{"num_hidden_layers": 12, "num_attention_heads": 5, "head_dim": 64, "norm_eps": 1e-05, "positions": "rope", "rope_fraction": 1.0, "qk_norm": false, "parallel_block": false, "init_std_qkv": 0.0262, "beta2": 0.99, "max_grad_norm": 1.0, "max_seq_len": 256, "doc_mask": true, "max_steps": 8411}
Each number is 128 + 32 x the weight over the matrix's rms, rounded and kept within 0 to 255. Layers, rows and columns count from 0. Numbers have three digits each.

# layer 7 MLP up, 768x320, rms 0.0395, rows 18-89, columns 0-63
092123166131110165186136126115166135187043107137105138071121180104102173146062149093200128167116113094128125107129136104109110124137088142138149149125132087104131172182156122122142040103092159
111143107118137105116115122124080157124155093106086136115108123181105153154132090074107080140135111093117164130166138142165131129153124099134136149158074135126171090142169159108084159138072126
183141166113143072159077157151136135080119114162148153085125159108074120130107138151123126164141162152093151075108163134076136174112100165033152117131076177182111141087130118118027144116135143
113158153080157070100151123073121110138080156072141119061135082117118143088102127128131153128132199150088153130082150083179130147119116111190181147221139118133108129128129136154144101160125133
115090109115077116081107174116079043144150195121134151107141147141134098127140104120127135126114146138207067138089090138145130192166127106113167161126064101167106167132165168115081151157048136
147148130147137142085142173131086102092150137122109111144146131155157153097162135181181099071111132184091150082148173112122064143157117138095138131086179153131165107115176127129191077113121156
127102142161087167176159122090148158082124175192161181103132090167105183129164135089121145158088163140116175150081128088159106106147149116144129160130104165129086086132154153114087085118090123
125188091093104139100129111158157092177095120185121072109123115118162136099146138131088125114149094130043124132164136179143118140167147107177131140144158097161061186138085115165146167154100099
188150080166103105125141132143119093146153121104096126159128172114150131110171118110164185088095113167135150155098051142128164067119149126150150130086128124115089153126126127131125124138138097
080160150159155135144146062146120123124128106147047121145121106124104124183096091099196091170109130130140146161108123180118068114112189128120142078088131113128089136123095060157134142141131157
059123125127069106069137130066151088125104085135138146086133123152110089137070120097149168114105087146115073099200124117118152224135136121142173122125131087134106132116143149170154156144083135
163138134150089122169146087110080134153097137122115108191178125082145092156098153061096128152145125152116166148156124041152107121135143092196138147109082134191132094078098180119161133100149101
096184181082142117190129072128134134139116145123152091068117119134111156107104122126121126075112130138133124105118080140127155126105128157094160121141102130128132097130133147140099152134102187
115121174126162146164060131150139185118142133170046123173159144104123165184113148118120105081112114153198134089103154218165164178090063118087121192094133105159084115108133084131188078153140122
151115170148145138111130108137133105089143139127098143110111131067156114126157124083112100148186071150154072134131081131125139102115181140148090139080153160081163053123143113091087147126080148
146113133120109178081133065138162155088155142118124129134180123106123183141114159149178099113069111120111124143148136121149105122117137110124136160155104123170134111108120107126109148139148191
109098101131088150126125085128151124136143141186135107083142175133130126110170175120124104163137165185100106121081123184095108117109067123079130165184155092203118140115138058093093098158125155
105118145169113104125134106135142092110107146091141115206065161152118128083147148081099115209157177112139156059064051126147189103209128148069190109139168149114152133158198123046083044173124113
092128151146123096161162077120106113183137140150154151120097165114106133123182160114109167069140161086116164072156123155144149110057102112093073080140152107090115192135105122192103098134173117
117143124078143134133123073092166063108107208128077110130125098092150096111084171099099096125068141145111126105155105126148131182105090056143082124153202145123181195107171105119157100099122140
131047093114113120122129140082069098114132116177077151125107148156116079195154064159146134194071142091120121134071123090105085096141140128103143153084145098214119134117104122129168189145127185
081154141107145067155144148156141135135146139130091096077142128128094127111108133181125158201103067152120176135163076072142098181112150158080124114147077157132093140123123102069111132147175116
120099083170146155179135073126152077107133065170098060128176122175143094189179090099138115069100114142108097149136104119131069168185098144079135143144103132176129154071193093114098120116076093
111103089110101107157080130140155112158162241127159141123121132107140114148106068134108132123122150138164108097122113167154142113168144125105141150125130108161198133133153118165111143130117048
119109132203182136063090139078135001104115103162126134242128107163129118130150093155133145124126130124164170106147130120131157122099141163193120091178143122147142114165106096090162162079146107
037149110096072119129068141076140139134129122090142099125106134074129109192116109125185154126113088115139155120062207091098061043204151046082127116132116121104122160154147124106137147079097108
136120138139181127099164170117167153101154129106169093129108118101097146068138125115170083166127149054139107123164114095163060135185161132109228093121118147131161115107125060183134109189110070
102131093139159116100181135116141093177123109149111045120150154221130124156131112163121114141110057170150158111126134117116031107122162165172155142140156129125103147175136202124067052135137128
150164086105086141089139150152114135138107104123056148108086176147130080116111105143109162126139123129103148126127143151133154116186162134122141139105170082158135130086124056135110088085112116
128126161152103114143129164128124095089128100147104123092067189167137136183092162158118078119173149154159119080059166079064209142151140112184174123124126099118093132148062144159148182035110160
138136175100108135128163146106136125132106126091149132139122134087128153071120136088140169124188114118039063069111125143160115109144110099039109070108160054153113158121082154112215118140032158
107087099157134154145166090125128168118161132098124123168144167109172100126091168120110079135113175157180042141205108147132186187139178136190116115113139118150096150162121117128114121130124164
091120142087120145111131178126134178117127181142156133080158132082154125115129165136115145080180129102121095130119103137111073136140116161128211101143113119178145093167122187159172079097139130
177083130173078079069100073133126218098167159126123119140131127118143169167139114133195126144163116141105101121066120155122137104083145136168195089078132072169146108096090138079185161175074133
087128114156130173091148139125102131153124116107119105119077092158156100149114118091107168127122112166123073115103087132152131146143101176168072086128105082114154129144143137129063075141170178
175159150073089185101162167076154143132112148147133139171159136110114101133111155094157169099130145130103197168129141123082168174128104123126065197114194125160178110138139180184131182112124154
070112154115104137104137131115121062135135096115108105158106144132145123091107076090132174146122161201097148142163144166120209127106134154102104117109181104143164135144094168082192178152097102
226185116133160148167105118099116047097122083094123115140073167140176133088134162073118102090154148150182200169151132120005052163105126116150124118101144153172147141151121124086159080145143119
107162156199144169137127135106126127151119101145148084180134126087143102084148119135154176114111124087117124114116129075105113139137144182096162119097190169138108106135176145071083153140142112
156153082130086158140102148161152084136104146079126206145128057129070129146139079114093106137147123100122027165114120133078121110113122097125098096128144168123092128146076103132121170177125063
090087150169146165101190113137114082117100120158132148164132118156145119153132148174194164171100114152186092166151089177106080122150149155126143160125101101152152189143114131175159201173130104
075160124115115188147123126133104124098108097147143180095202166161100109087144089127071056112103136114132171094191117176105119080127075128071100024195089118115085097143204120077049107141160058
127125141072155142110141192110128136184086091175158187139150113110151163133073188098113207118158126117155152125103089144148099082130080127137133042108131072150176146115068117115098121126121152
116150090204130112139110112101090091079152118106098140115083099138090086159124105122100132119110147117109104093100124120136062131134143160080137112194100117113097117109137112131198111133111143
125145086191081072130089161228125181095125143107145123183127171176118142142065089139126142145115137144111134127119156146144085111077164113192088180081127131178052145123129142122101144128093130
155143181126083161086132116187138127072125109144106105070109135153155093156137131147156068212126112105125127153118129148148151107145134158116151128163115122145102212079134145122131149110103095
139089103131144111136084073143114100092117114217199095120094129145102109113130085180165138125078112110154117160105104130090064122145116228136092151103109100117128077139081108080130122210139150
124135187105149169131147110127112142117134177110112149148165128137158079096150132090104190086148164118132156143059170160165138126114117121174180229164139112103122089143194067171133148076116188
125068110094150135161096094080150106094143176128109135089137122100084137146161165196085119088152068121143171089142150142154137143169174134161142130172139160070088162108100142113133120117153161
133120162097193105123125130125155120095095100042107144117187155149071140109122128124102102147115135165107138125166162123141073143136062163123061089171167079155134153115170143111137164082123093
122109159171149160123100109183139099158161149124066138074114103152104110131201109130126158086144097119112115134159132050122200107106089085156156139143125200099131072150129152076147127150148132
137149160094088087106125130129173139075132127186182130175075115133119126133122139109175032088121147081127185126112112167107149179100110137178170104116111087107178149058082141172145137127124136
182130143099165112135147144141070100131118138111155105146199129121149143169089153078145057144078170135104167097145119156145119166131193143133079089182155144151071117146147141073162130086131087
109186168101124112126093107149144088141108119115191134136142118121217139146145102148124158119177138056161121091132178175106124115094132118120165072128108116076098167137161176117112116131074131
128062130151105111178113145163114109132146125115126164089196139120111093162108077145166166100166113068150119123128151136148170091138123109124140219118141141133137046121147140175145126121085141
119168023091138112059087122177211102125116147070136064124097048127180122104172128165118190096144110131125168161137155070121145201090122157153156131080113170101160087130155163144097109199131103
092057139132108102150094096110128115084091039148073141156109120151192140131181120140115141130104079094128100171188143078092177106156100135069129108121085132131085123141174150108116145192136144
176132113107129130198156145119116195123091125225176102108154121118062154103149136104157120125123166148070114099144072111164120145110106110131097082141129123158092111103134098155129116107084154
128179161125171109161155162107100132138152122123117076181177102179119216134162178119140174177126075149107193162138054174162151122120149121104158126220133124140160167161142087193130191167096186
136106093121072132066176171130108096138046128153099135148135090154181127136123146159098150191090080178089143125078104123137143132177105134150127139125118155121126103112127109145157163168131144
151100144116188148127109096112148129148127169068085101158156037157070125141214096165093147151142105190141138120142103078075114100119075081173207136152135161163151093145154144115101127172178100
084163101144098127073077184124080144118097143096145068130127133107140148113127122136112067150117134109095132119147095166150127114155089169132127186104160118158090152108147077111150141102132175
131124117132140141156162163150144116128128150145097123204131069125098153125105071124173141113114116109130163116113151098107074089098126082177133138168127135096127117159131140089145126144132179
132147108148084154121164084094082109106134105141148176150102123140156133189138162067144087144096116102044118125111105143108080185127132197150129142111146143132152158151136054163124108150157154
125086123101092125094095176134111115098164131144134099063101173145132169124155161114181104083126143185148152092143124154103145154135111142116094093151078149110193111137135095183146130169131151
130105164082081056136102164097109145138110074158125165118130113110081148119166162148176153179139163194180126141143110160132104183105129120126127124148069133075135115084120103139067155079109051
116098154115116075112122051164155130125124129101149094087098104116123115125141176155130084078098093081133121133155164155134164099119144140137135073091177140078081105168113108215141160122108092
105138127098155167114118135141116118129138103148165090140127148173098142134157091136126172127131117122076166186116141166162068148175145136083109123113165112102101150127121113125177149117126185
109091106163152115166141122202142123136156095152121129140100120146076121085155111178089159116137074112139081133093144164177161180100191174138107119167079119127087126149138081157140135073131119
174121076122091140134154098160141133159158153192160075131189201122242147128163139156137118131135124172134174169143112120178109139177169182157126172135126097148169092151134147114187113170138123
130153080170103150099111097150160108106148095158151178089093065069110133179080120134140092119138144154184172116164163099177181131094103072167138160126148147188133139127127184079168058077150095
129163093187156137097129122148110157164115094065122147115101166077144151090178133150170119148090131135106130175186171083145131137147101109114129119145127155185109149131097125117150101249080108
# layer 7 MLP down (transposed), 768x320, rms 0.0368, rows 18-88, columns 0-63
149084165109112096156133178123169067123121141113166139106094160155117117130102116136110182119131067173119142122074127117134154062112122118154106116137082102180067152139131123144071200089096182
191122126171104165098159135175148082130165111098153167174089128164168105085137123130187203175141115139099133075123119183157125153100146076187147150107129162183159110138144094156117090119109154
140154146203133125120157135122164122172035074142113178166082173086118157101096081159118103096098075168209162089110100143138160139113122212160150135159151162205105107127074139135150132142140115
114064041085107129132095119096135167079132128148136081085044124135091093106148091128160106141067140173103121123117180174135078131131106138106116107129134095088138097076098129089127083167145131
093139166169142206108145086130134156135138219184135098126161141113140167171089121088129064110112136186121143070155112092120168119091145076164076084179071157113111133150117124128191155184214166
158124100130150076154154194107156140134140080153093142067129131135088092170135151157135105117142132130118161124134147115163138125159150127159106105196155103070146116121170155088172083140163192
140183083122118131128151112118128075228063153140133119163149144157074160146154135154113077163104131141124145131144140090096110144107118130136123188183096122124060105180105176144095104128110170
133156094128096137131164185163182194127125165076104116144066112139113132079168077207050162108090114159078115061110120122107100159134181087157156112125165117116148083109134148133082153095083180
139058070147167155084175132199154124106062166147126124091115133124123129146170146105157151122165174132082090096112080166178156123101155102152118145098118156105142159113138089118155146142084130
108151122135142123198106106124169144145132151165042160077092148105102196122140103165163134136174121103109123123117098135132130125110195089181118109105154094179142157126045138097164105209142109
148144119132137107109134132134181142138124117107114103151137192212128107194085117109091185152129067142137134112155116135159123174089126144142125170097089105110115126131154081128100085106142145
122155060123188101112175117060085091184083200175141103171139120160109159122109115148118141127132130099110198176146058104180110128160156132133101108205090077160092199125124158129119165129182102
115142188141070109144188100062066112106180166138179106122157182159129142095154112155174115146093104153135146140128106120112140135122103116156132140063079169119110103114186076156149110166106123
134100129135131117122033155149093154138143138150168133142138091072133102120133142114161144124107160130135105073139092180156220113085135049109113171151165159135073166127139115078141155144136109
079066094155115160133085169131144139125196087106150121131094138101168153081172170124134158117104116128102087143134058189118134160158065093058126085158145089144153183073106131035089109154098165
146188153130143108156140088117097128093084090074061135128148090098167200102164153167143191130141124091102180170155125107107134138124161116129122161171092135131127159086084096073124088161131110
095162159141129169172067125136127072092145121157104126086136106154123127115167105108171160092106097104183176110141117086076069170111120094112165082137129108129116156137166164093131156114147129
054203094170128164184134142122159145102125105108071119120137194132122127166150107106081166166158153118094092176139178120118102075108145138160160130118106144113142132107087123123105094189112127
223127145121099145129150135185181154101122131066111177123152123122156048099084093064150090168091161124081116162122111114084154147158105134120161198136140103153118155120150102134137078097120111
111093112136112110132127140093184143118140062108145136110087077104118151088091165130092161055156191136087121174086143163147136186121124125115053169085100078082073099157077115185098097119126108
133120093170105081121198155110070207178149150116109133044137098083161089172170211105128133089126082107093135088159181127131100117063107136166054138119126118177100086135148112132186083143112157
126108170118087109126194085092118132114130136077143132155147130160190159140143138164143137131160125103151110167119093106060139076175081118114139116189132043112076131098170095096113184137144147
153124098069117091122122150158145127109197089182130146064155104154109141151122070105171107101067133137122172115024152115093105179145120141163157147121089108089133094080159110170051106106103073
093095155100113202118143113097141139148092132153152167051106128142063122108099131110087123136169146101161119186101099126153104158139111126123082096115126160070148137160124176102146093132080135
158129156143132106109166143088135094141124094098204118142166120113097154114149206100153152105140123167127085084150095121157172134113162105128148147204154137156096132131111158059118083106168144
136110186114086180106152214088136105082111149143140106158128165181185103177181150078162091130108064094079125101152128157130163119117141159069146128157146088100144134178146097108139111094075170
078146107116108139145147164126121100106132122109094137134119184079077104153119150161115153127136154105083170092112107077129122090156151085179136165143148097092113156138113088101120188055106103
123088202143111074124146160152128100172134094178134157110083121100160123125125136103124170121169061182132153146101078088160179142107160114106069106141133119162153130093091133146130107068099109
108126159159174113090118122125125134081092109108167143122099165059092120131116193162100109128123201127151119122102132158115195190178121123131168128177102160109145196110112163148168152117138123
142076064206152135178136095106134189119115150155107104106122102151131083143070114155158090111155178172190056177124145129136068135055157182120123123175078138118114174139160079180161144177114165
148175114121104135112114077126083098134164155114121145130112152074109173143107155170116172148100135131116101141153138149118121166106139145132098091086156126092083071154117117129168169101120181
124097148115131131094150093129099073146093173148169152147181128202097137144087146206162066123132109127149153102142102108143183084104139145151138189111092085184113138088190112078132132122156107
108104166181088112116144120136120076143127149166160112139131108126105146132081155143153098171089114148195159143069075152086032120115174095078149129149127115105104090151092121108097187146151152
183135174165131160091096168152101115127140184131123122206107148124109090108137089111098084119123154118086143108123096136129146118121065068131106146151089178203162156105064168071240152111116141
116127164098132087132085150125142078154200079115096132088160087131058135148096111139115136091144133173066172147081169110132137129180171176107136138171113154158110109146100173120148121097097123
089138133106123088111158151133092141112068133099179156117095109205132080132131121159091120159089109126148136111106139097076145166092110136080114139118125123105111132182110130130102142122188087
119154142096120173102197097133112071134152157123055184147136124165166111145176067180119146125155140134148156166134139115134164104083120081111101226151102144116157155124191169124168097145081050
162167144159129147166165157109085069129112111121158098159096132097124147153129121158091118138125140164125187150148142159125128124107116148138150156126058131205069131095138062111151130129121150
115124082112127081197164138094134135167157156119139133144064071087139124117153159101085139109124146115145166109111123174163101137152162152147099090137118120094112165214129126117049093110163141
157134114125153149117167135148129134093133151132165118149117166095138109127118058123091119160119157172156144113089177132076128125208120107134111119182082166118089150090100164111146143119171108
128068082140111137129151136098112120136138165094089122115112160117133168128142093133163150098094166139193104143199154133128150106080107090087066172132165140168099103117094027118106201099162144
123159170107125128148151173104126087108127133123158168116154131110155092178156072096098117150103140074109111129087104125083122179172132118139139108125157095112138171100105169163117115102084144
102148142187173108156098149125134118128106132105164160098134143077170168185090156139105167130102122160077172091121123151090112146143170155170191148103120062174142168160142173146071173159176149
152139115161124135152107199128097112147047144129101142085117120126120090183129106096111095058156114062151212142111180134106090130126090175127098130113145174098067099115099135149181123116193108
067124184139175186124175149149150159106123146176127110140105084141108123075085156142132108106122133110137110159181158106156167070088150070183111104142174103148159059076144127118125095209141131
089145178086080133101131083162152150103088115119146079156217180155128152105149124156087167182116127098135143102096024142092193175142107140169067075169112085122111199063160087106175101123059162
113117135107211113101158140173078180171148084088127152196093141121120114117163147126077098126194139117152144124178136166158182156134104097107149123167164124145149159129175070128138135116135159
201194132143099099111110096130162170113112101117081129109098113102108149131126161162120071164112160086159162109111121127125168121154129101201148124123163114156112136167056143120084060189121061
167193103142128109103071038105183103134177150140139135077173041089097052159118137131051168081080117174103109089083140175063086140072206137124056149144151176069082108144143150106161128120086112
139134092108138131100205172132111186152083178057115105152129086127067132076148180192100111120125110103067096105116108095148169141101152105117148130122112142091122202154186146146167209089066160
163085121143135144112161074152034093136091083115073105175153103102147138115165136113098145147187090163116076138165113093111118124106089158115160156167119127089137143143143128128143090119082154
121153140074121057133120119122133124097130152168154086193124117144134116115076122148130096060031089110163182097070127105124164104086172136175080125112131103090115131142058143108138104101141069
111138159101158097157123173107143110100116175143153144130120130100190116149150197096138098171138113149104175082112122118118128177121158136132138105176090135130132087100140093073169094125154122
172071182093151147097148132122141126157129096129124050110130096113167150115165115111135160149083093180053093146098148121123095138096109091156150172123117153147137107083153139145097125188127139
099129124104102140140113142217112127106080148143157117117150156087143105150115141117109126128109120099177089114118095073083094164101143158121111209103217135147097091148136119117139075112106091
131128099104039158079087175138202108105071099103120153110155130123107090087123147116124090130163155059137175163114168082096131142131096086158120106156129152119182152166147186075097137076112146
192152162140152133096080121080175115149131066120151150118162123052174175191193155093126163137145097077091078150187177134170198059146089149091159145137126092158112157139175126094110122186103136
145125084122098121117111144165125113148112117143146189145136136105183100141132147190174137137154114124122109157109126156154095160129173119121106113178130148094148152120152156092119087151142140
215122129122067166138091143108135101163122119145160146078124118000125084191175108162102143090127189091097093133122181113144097210085066140124192207080107120178160120102103156128106138135167105
135087082140133118095126169147127127137095099189130112146129107220120124154143128141096085152140140136183121124154123111083132108149135177168109192057118082082118133146141154135130151142117121
140082200138165109116175140160094144161141159123151166188154137142081155121073161129110184133154171087117118036152137134156108086097180088177133104135156147134040191119211123077100064108124162
149094154154141144128095137146060093085137106097126137121154082146122126161196170154171139167158101124147127197152090131131135142092074102107131161172118156144134116072126116148053118135132110
079104148126132117134121158122113127156163084094119085093122143116143255138080187127171095111110147130157152118130065154102124133125140094122112160166130112166109088127081143111136090109132168
154099129089124146114120048095116115104126161103111117106142164047158128204063080090139093101093131098136133156122147081166232135134089131136192167136125147130182122152114100163136170147167173
136104121118122061085186146114145140098158163169158122100093120197145096153074083095156145165127110144094180100112210185178119171036118169112119118152159139154201112135141062184069102117143094
102117189139119136184128157124106099119148125136130117162139196132136141103083182132162052103134154101172082069109078138071153108165110161150119135087127053120186077152144164095104119110104172
110110119182101113162172170161101102173138152104162078172129090207123069094152137164112161105122108147150191185131120075094119107142112175128124130126090194063098169122117107107128105149113150
174127196117096084118080087117074111115098100204091099134123095135131185104168168128169145045136092103106098122060157152077057191135133142098092077106141161140139160123137084098098095155140140
099139133149098138088125131126128108169115108161133146172109158108148185154131131193110199114114185107167147085080099132159099147110081129145084109172099111150068091130135137141141151129113095
138116114155096135114122172152103166069134108147092175163125116174144147121120154146165084116093182120152163143126057112195188084141080138153147134117106123170141131090132133105187132168074077
151100114081095144095117120082103180131108123106077151118173134083100141078124177114157143116115122109110136141104072094102149132135187130069154111097088108138191135133134096087134153093180171
# layer 7 MLP gate, 768x320, rms 0.0409, rows 19-89, columns 0-63
152118167081118119152106099123138155137152086077189173139106115141204161117167150127149119150129127107113168155164145118136133129157145110056118059126130143200192143123130141078056097169172087
083147193127106138122098116098161195077124125168133075041159086082113117106096098140138097137139129105157194119130214111136129154108099089143062148103140120115180106079065145198118157166099134
131114079117157141153172115141093160102132126116095151123095119109150145167096127152200136110121131109171131081106109195124172135107130164133125175173106149091110066075083110196084077152168190
139131132097138097110084104155173126102087071159088116083119099126105151127137116093112096127092161111110104152123097157126117083141128104117104132100128125124147149135139098149087175158084149
108122144156091134122113128140122065138152098053143151162175125118108134181118113117108206178127148137181125141068112106145153106170150150168121187050105138099107178105109138170082187100126095
112160186145095142122136129158120156055124154141092131106132123111156142089111147136137179136136140141119099138118188119104191107133140120093129154181136145123037137088098189101075111115154136
170065202052107185102128071122138098161154102154112157043133075144134194161127132187126122138136101088161108216124106137078098143142132133118059183108145099137123134119093086092140142159096106
105187183153146158153079120114120125082146144158102176139157082110185121157121166116136104143104126088105110109133102112154104154088127142095122081187139178159099134105086105159143148117148088
162065138174121144166128112081094080151065116132163154191068124157112136148206129200089124114133124102162173169132107119137194108181139088148160147096114141184123129150111104081101171135117097
124162105167098146199151135098131141105092138126116160085034122132189149109142133123157089137153168157144102166149129127106176190073117104137148119163108175164119091113151119112152160171154135
118158109129164117140110144133109138086169160117104147091104084095097159110089182177192127161099147146129144148139117109107154168141194096157111132151180183076134152093115097128146127087141179
168078070161178112141120112121165178161158141127167081130113126058106165056119162180133137088108080115107139126157171129131194115075131104221117121110128142168082073099144190130191163119155134
102108084167167140139115115162180160134163146024116111128091103092148191140136078070146140155110155102117162161154132131157142087114169079130057195105141119150142175110047155127084103125114149
050139062151185115184133142100136172117111137141108104123094135109143208052183156146149125097131130146114056198151065102163147134127179115129132181163114183134146142126138132107160192151154175
141182177147148099149141140094087132131100168128119127148090096071113127130105181087111173119169172138099132131142157105071184126125182077116115143136113147120097184113093128103138158142124104
123057161149147165067174145118195087124128163141114150123088188105135107175147140135099103142138118130090142142155111119164123099102122089153112167166114163089180147113158167110139130102128155
107126077155133169153147083148123140203165145115162104127119179110180154104174097136096104145182125112113176158136100152104158144120130149176106132145072164171101056131116189125113156131182128
140100148201145096124108053100149160119178125099155139050142110106128094109088153128069077076132114130138054128136108111070117180109139164086113151182125087160063140091083128156141094126069142
154105117134109128181145066158194067163099161124141124111100183155121112123091136126152138131159110158106152097063150123131100101125088175153109188104151084124131166090130109108127158107097125
140143193181111094141137144087098135101096120135116140104140133128132103146125170094095152118107065100168183082124060214157100137151164145106105120153173099144081115112148130152109131165187101
110077126159191110122172152096156125167087132144071111101081148157109143120131162134095129122128105087125078161177160169134152154125112144073103094161104119131114136120109198169151098090081113
159105166128121148064154099133104131133174117143101188130141122138090129136074130079116155104146181162132153153148123136119037149109148130113141181136105125145143189133141145135170160135114128
155125142152042137136148076102103057184130144148119139174161133099163139147158104130125165140131125137108132155099099088101145142169143091097074104131093119100107096098100149138130216139104153
208139083160095145144087029177111143119129136150158172176113141149110140161160050112119132079167170064072154119153068192151091098106082150132109097135154163135098180083172169093119127138058141
127097176125163154070143128136182097061112160124100144084069108102147149127099147086154074152110161164064188123130109199136178155098120175104139191111064172064138066055112153126042111100177153
136181134157150072184099136132117176150152152117140121144068073103139183072156130121155088108152160133104149105223144159097218175088103145073118127134112140098100147099138147131087076184157132
076139138113123123092086140106138110086113065074114083035146138082116174161144092069146081135101185096144199085113205100153140117148063136041168126142078117171110107093145127149100144115117171
119126143140116081103094107104070148204132111115076081182141121163147088088098163092115147105122118103104125109073133182121158130097098070104080152130068169179044172110125141080140140150146089
176155106105080085124071178169112145118122119058161139093095113166121136122180094153140109217103121117109096104069105063108159151118174132160128118090132127098158175122122148048119177149123103
091076112209167133135127100105064100108097158135172153081098144073172099110134141120103119166158135063112182155134078131079135131072083142067130123108149099134106165094133126093109150114127151
095108161086140167134154065174205108143066170151131109112160162127124147141087146100076140155040152163127190135153150174126161171101091116217146065172159178174149066103092167076086106108158184
199134115146092174150119136124160131116121076173107183106100124081114133118135100125104133084165128100079112098102145098133118126166157085119165181173130178148170103077098112069147089152119116
128137085084127106173054153096086099147108124109075140130144104112116141153152131094152120103138156145126122143168128069131134118078149077119106159174105137076131093160107122166117122126133134
143093091118133124163085133095127164185116107089068154157119111154133132116128166151105127165091083111122116115147130183142179155120133064167086095128158091115138084130088195165071088206134135
131057043156088215091143179127143154127110123194096220132127132089135109119148088071163164201154158193060110108172135118125091075157150124115147138106163128153192119156151088139130108115127131
142122169124176172135081107099091093129141113137126084139155102064124147134150143139099145139127123199128099049122071075182156111187195128160148165145117220112132144081156111151128137146143144
144095089115102124126127111125150144133122137089152193085186121117162120099117134116119134111137164100166139137088144122105100170126126141121144121149116102113116124117155200109127117135147170
137135127159157154103116109114144147082105063180178125121094137106117114147113106176142179122121135120177085144164109125088163149093117120130137104127079181113163085125130168110155079098133093
125142133142154140074095120155145149083137096078144156112111162152152107178088108085091071184123187149151135146119132109132129170131109121157146093143088169104072150102180179161085204104148154
101109153125125136086130156096181103125148083122127112159204117123074195161150154117110157145128134170158162129157097169092083154175137096154097082117121183127142128079097124171099134124161137
121188132218137080085120127140079097168070135137092096086178123097132159163076075162111094124051094098125187146146198105122156137102179130152081084117082143152109148147115172136153166113131192
125051147173085113136133178191073080100129113174194165047083165119142112097099128154115105161126224161178143062127043174124156101146094129074097064153081147148151069099152099169120149102105090
160155113203071112174129184124090142058073166183087151102116134133077183095145129153079124104162131090142159130188195161088155151140184096085067150148144137141172142106168149098131104201141169
125090113121113110152133132170081099095112065154102177071151095118203143123160140130126134170125133112108161179149122116098202195132152131131099123159081124197182133147138088115073128160156143
157105116170130158134113126088110106186121123142137103109157107104078100053110145126155122109119171199132113091170172091093118162085153099085119156118110200220097085146085128154108134105148139
125100148141195207150105056158149091035112145137102137140091045135099165133121097147171186135021100096154114192135078109102143177203115116116121158123074131116118204103073102090119147163166175
124106234089163139127154151126148145064123104140148094135115155150148161173133099149152140137140126143091142086061118169155163111121143112100094141083085136101157175106103105094149103190093136
148143118108119150086110095183121106129138148144110115091120113131116172100116114140180213155062195100127060142062165079138100124133136087185101157161069112111076074135153171120118098101146128
075066146166103131100132171105104068126047125129074115107137156114138152148189081138119080154120145149042127133152079138152133102147176177136191055094159131157134157139107120045123056126156130
085098122171086114108085141134040110170067194106120146161089142069119144114217117119058087167196109173160132095178104148145106163161156139097143175126155206095129106115123160184131140137184137
150132117133147179102109102140102136130077158113077198075143151084092133133131163073101136138141137157130136125170114168179169107134144113125148084126159112165113145154188143077081119084100090
166111148135181167128120167161112172104091177101120166131117116104142140155092095136139163116145073089128097100133108179121167167061130103133121078133096132124123188090215167092173155118119133
119143104137192140083165114129125177151109095166197118105169193114140152155174131154184114178074155123101182144113105199154154099185137146121158134098181156053133125110132181100118081133103104
141080164140161080144165064082118136137091093159140112102122143118135159110098148174085140132152154106090064112120159173108143146138071110075134124153052141165124176126103166065156056117120156
075092175148087087162099104131096094130131171153147186089114086129127124137127135151125050093139115116113169177067177156093135149152064107165127077136122131140095149111090131060069078115167083
111158137141093136155098092059139166068129146074158112087178078096101158078152149148153115188128173125173147136113123095093085106103177180127049173182119101128146185124085129133129097171152056
137094098121142115131103100075096061102165200094102134103161106074147168169119130104141163184137174173162130144089218117178131108120148165125082134236156102087106175108136109101078171166099131
149182163163124102144097128185136158099125099105160140109112098144110052144134133143081096094142128151111084113150152144124145211159114079090099175131159171118161203106105128139133138105096127
117160153151141095137121103165072126048112157201168168136165115084141116049128076150112103074164163111136181132132182103089128194101167188127162101121119157141094105113138102093123102184131135
133091095087093123073112079112121095127132071134040153090181120136099167163174138121136103163134142151182135133131176083129127120124125106119125164090115145049198114113076239127161141213123151
108153132090162121158126167163206105169102135128126116137113159096120143097186142097113131104138126123133148112149132088109154165088189127118177166134166150133161159124175153086142153126112167
123133188209195048140114107113162134171157143126133141044115124128120135135081117132139089168122158145161120135120172150079147131132084123164123144118188127150051156111167153084102171134147133
137180137069088144095150108161151084147144136139109131116093057060125094116120121090158098139115171114146083163131146094156160131111206055079153143150133122103119141084175160156217083142147127
122118169051154116153083150120102088095148146162030126113129158114148130134096185153097062105154107107127115145089139159118136063108115107134089095193120187088129145085100161127142141172170091
088039170134144089109093096146139159150119139121094190144149107115138133151129127158173120139120147114056116068144154145153187140119060131150069140135118168116094101101083225148102168094145158
104108104113125113125149090137136101150081169100096111055097125109123155074114195113119125133145127122090142215173133070108114159128058129127130161122119086120139149120126094162159160165061106
122148092109190121144060145134123143179188206135122129140113105108087100168095063111136104104089100135110136131157147089161146081190183084080158162227122103168150196147110129097191085116127179
110141143076141182103115105092120058095101113130165162132074075082122168155134160120098084138107128089174191103123125128174162110124086163186145128165113139082138150119185107147125096133133182
096142116161184144129170106104164077135143113130175105146179144147135193098149132143183118116103105183104139138169109141063129138142099148147092102074148172106153132155128110107084162098141118
199121118094052153082089110162169131098098138066104101123147125159134109059108119100155093123125135103174119124075138139188155116067125165142141131170148158165114136142135139166145198142166101
157083094181120160149114115140097123130101142172115153157048147131100105118108101109110184118074095119141105113155185169157148118101181093181160105097115125073100193102071152167228149095087117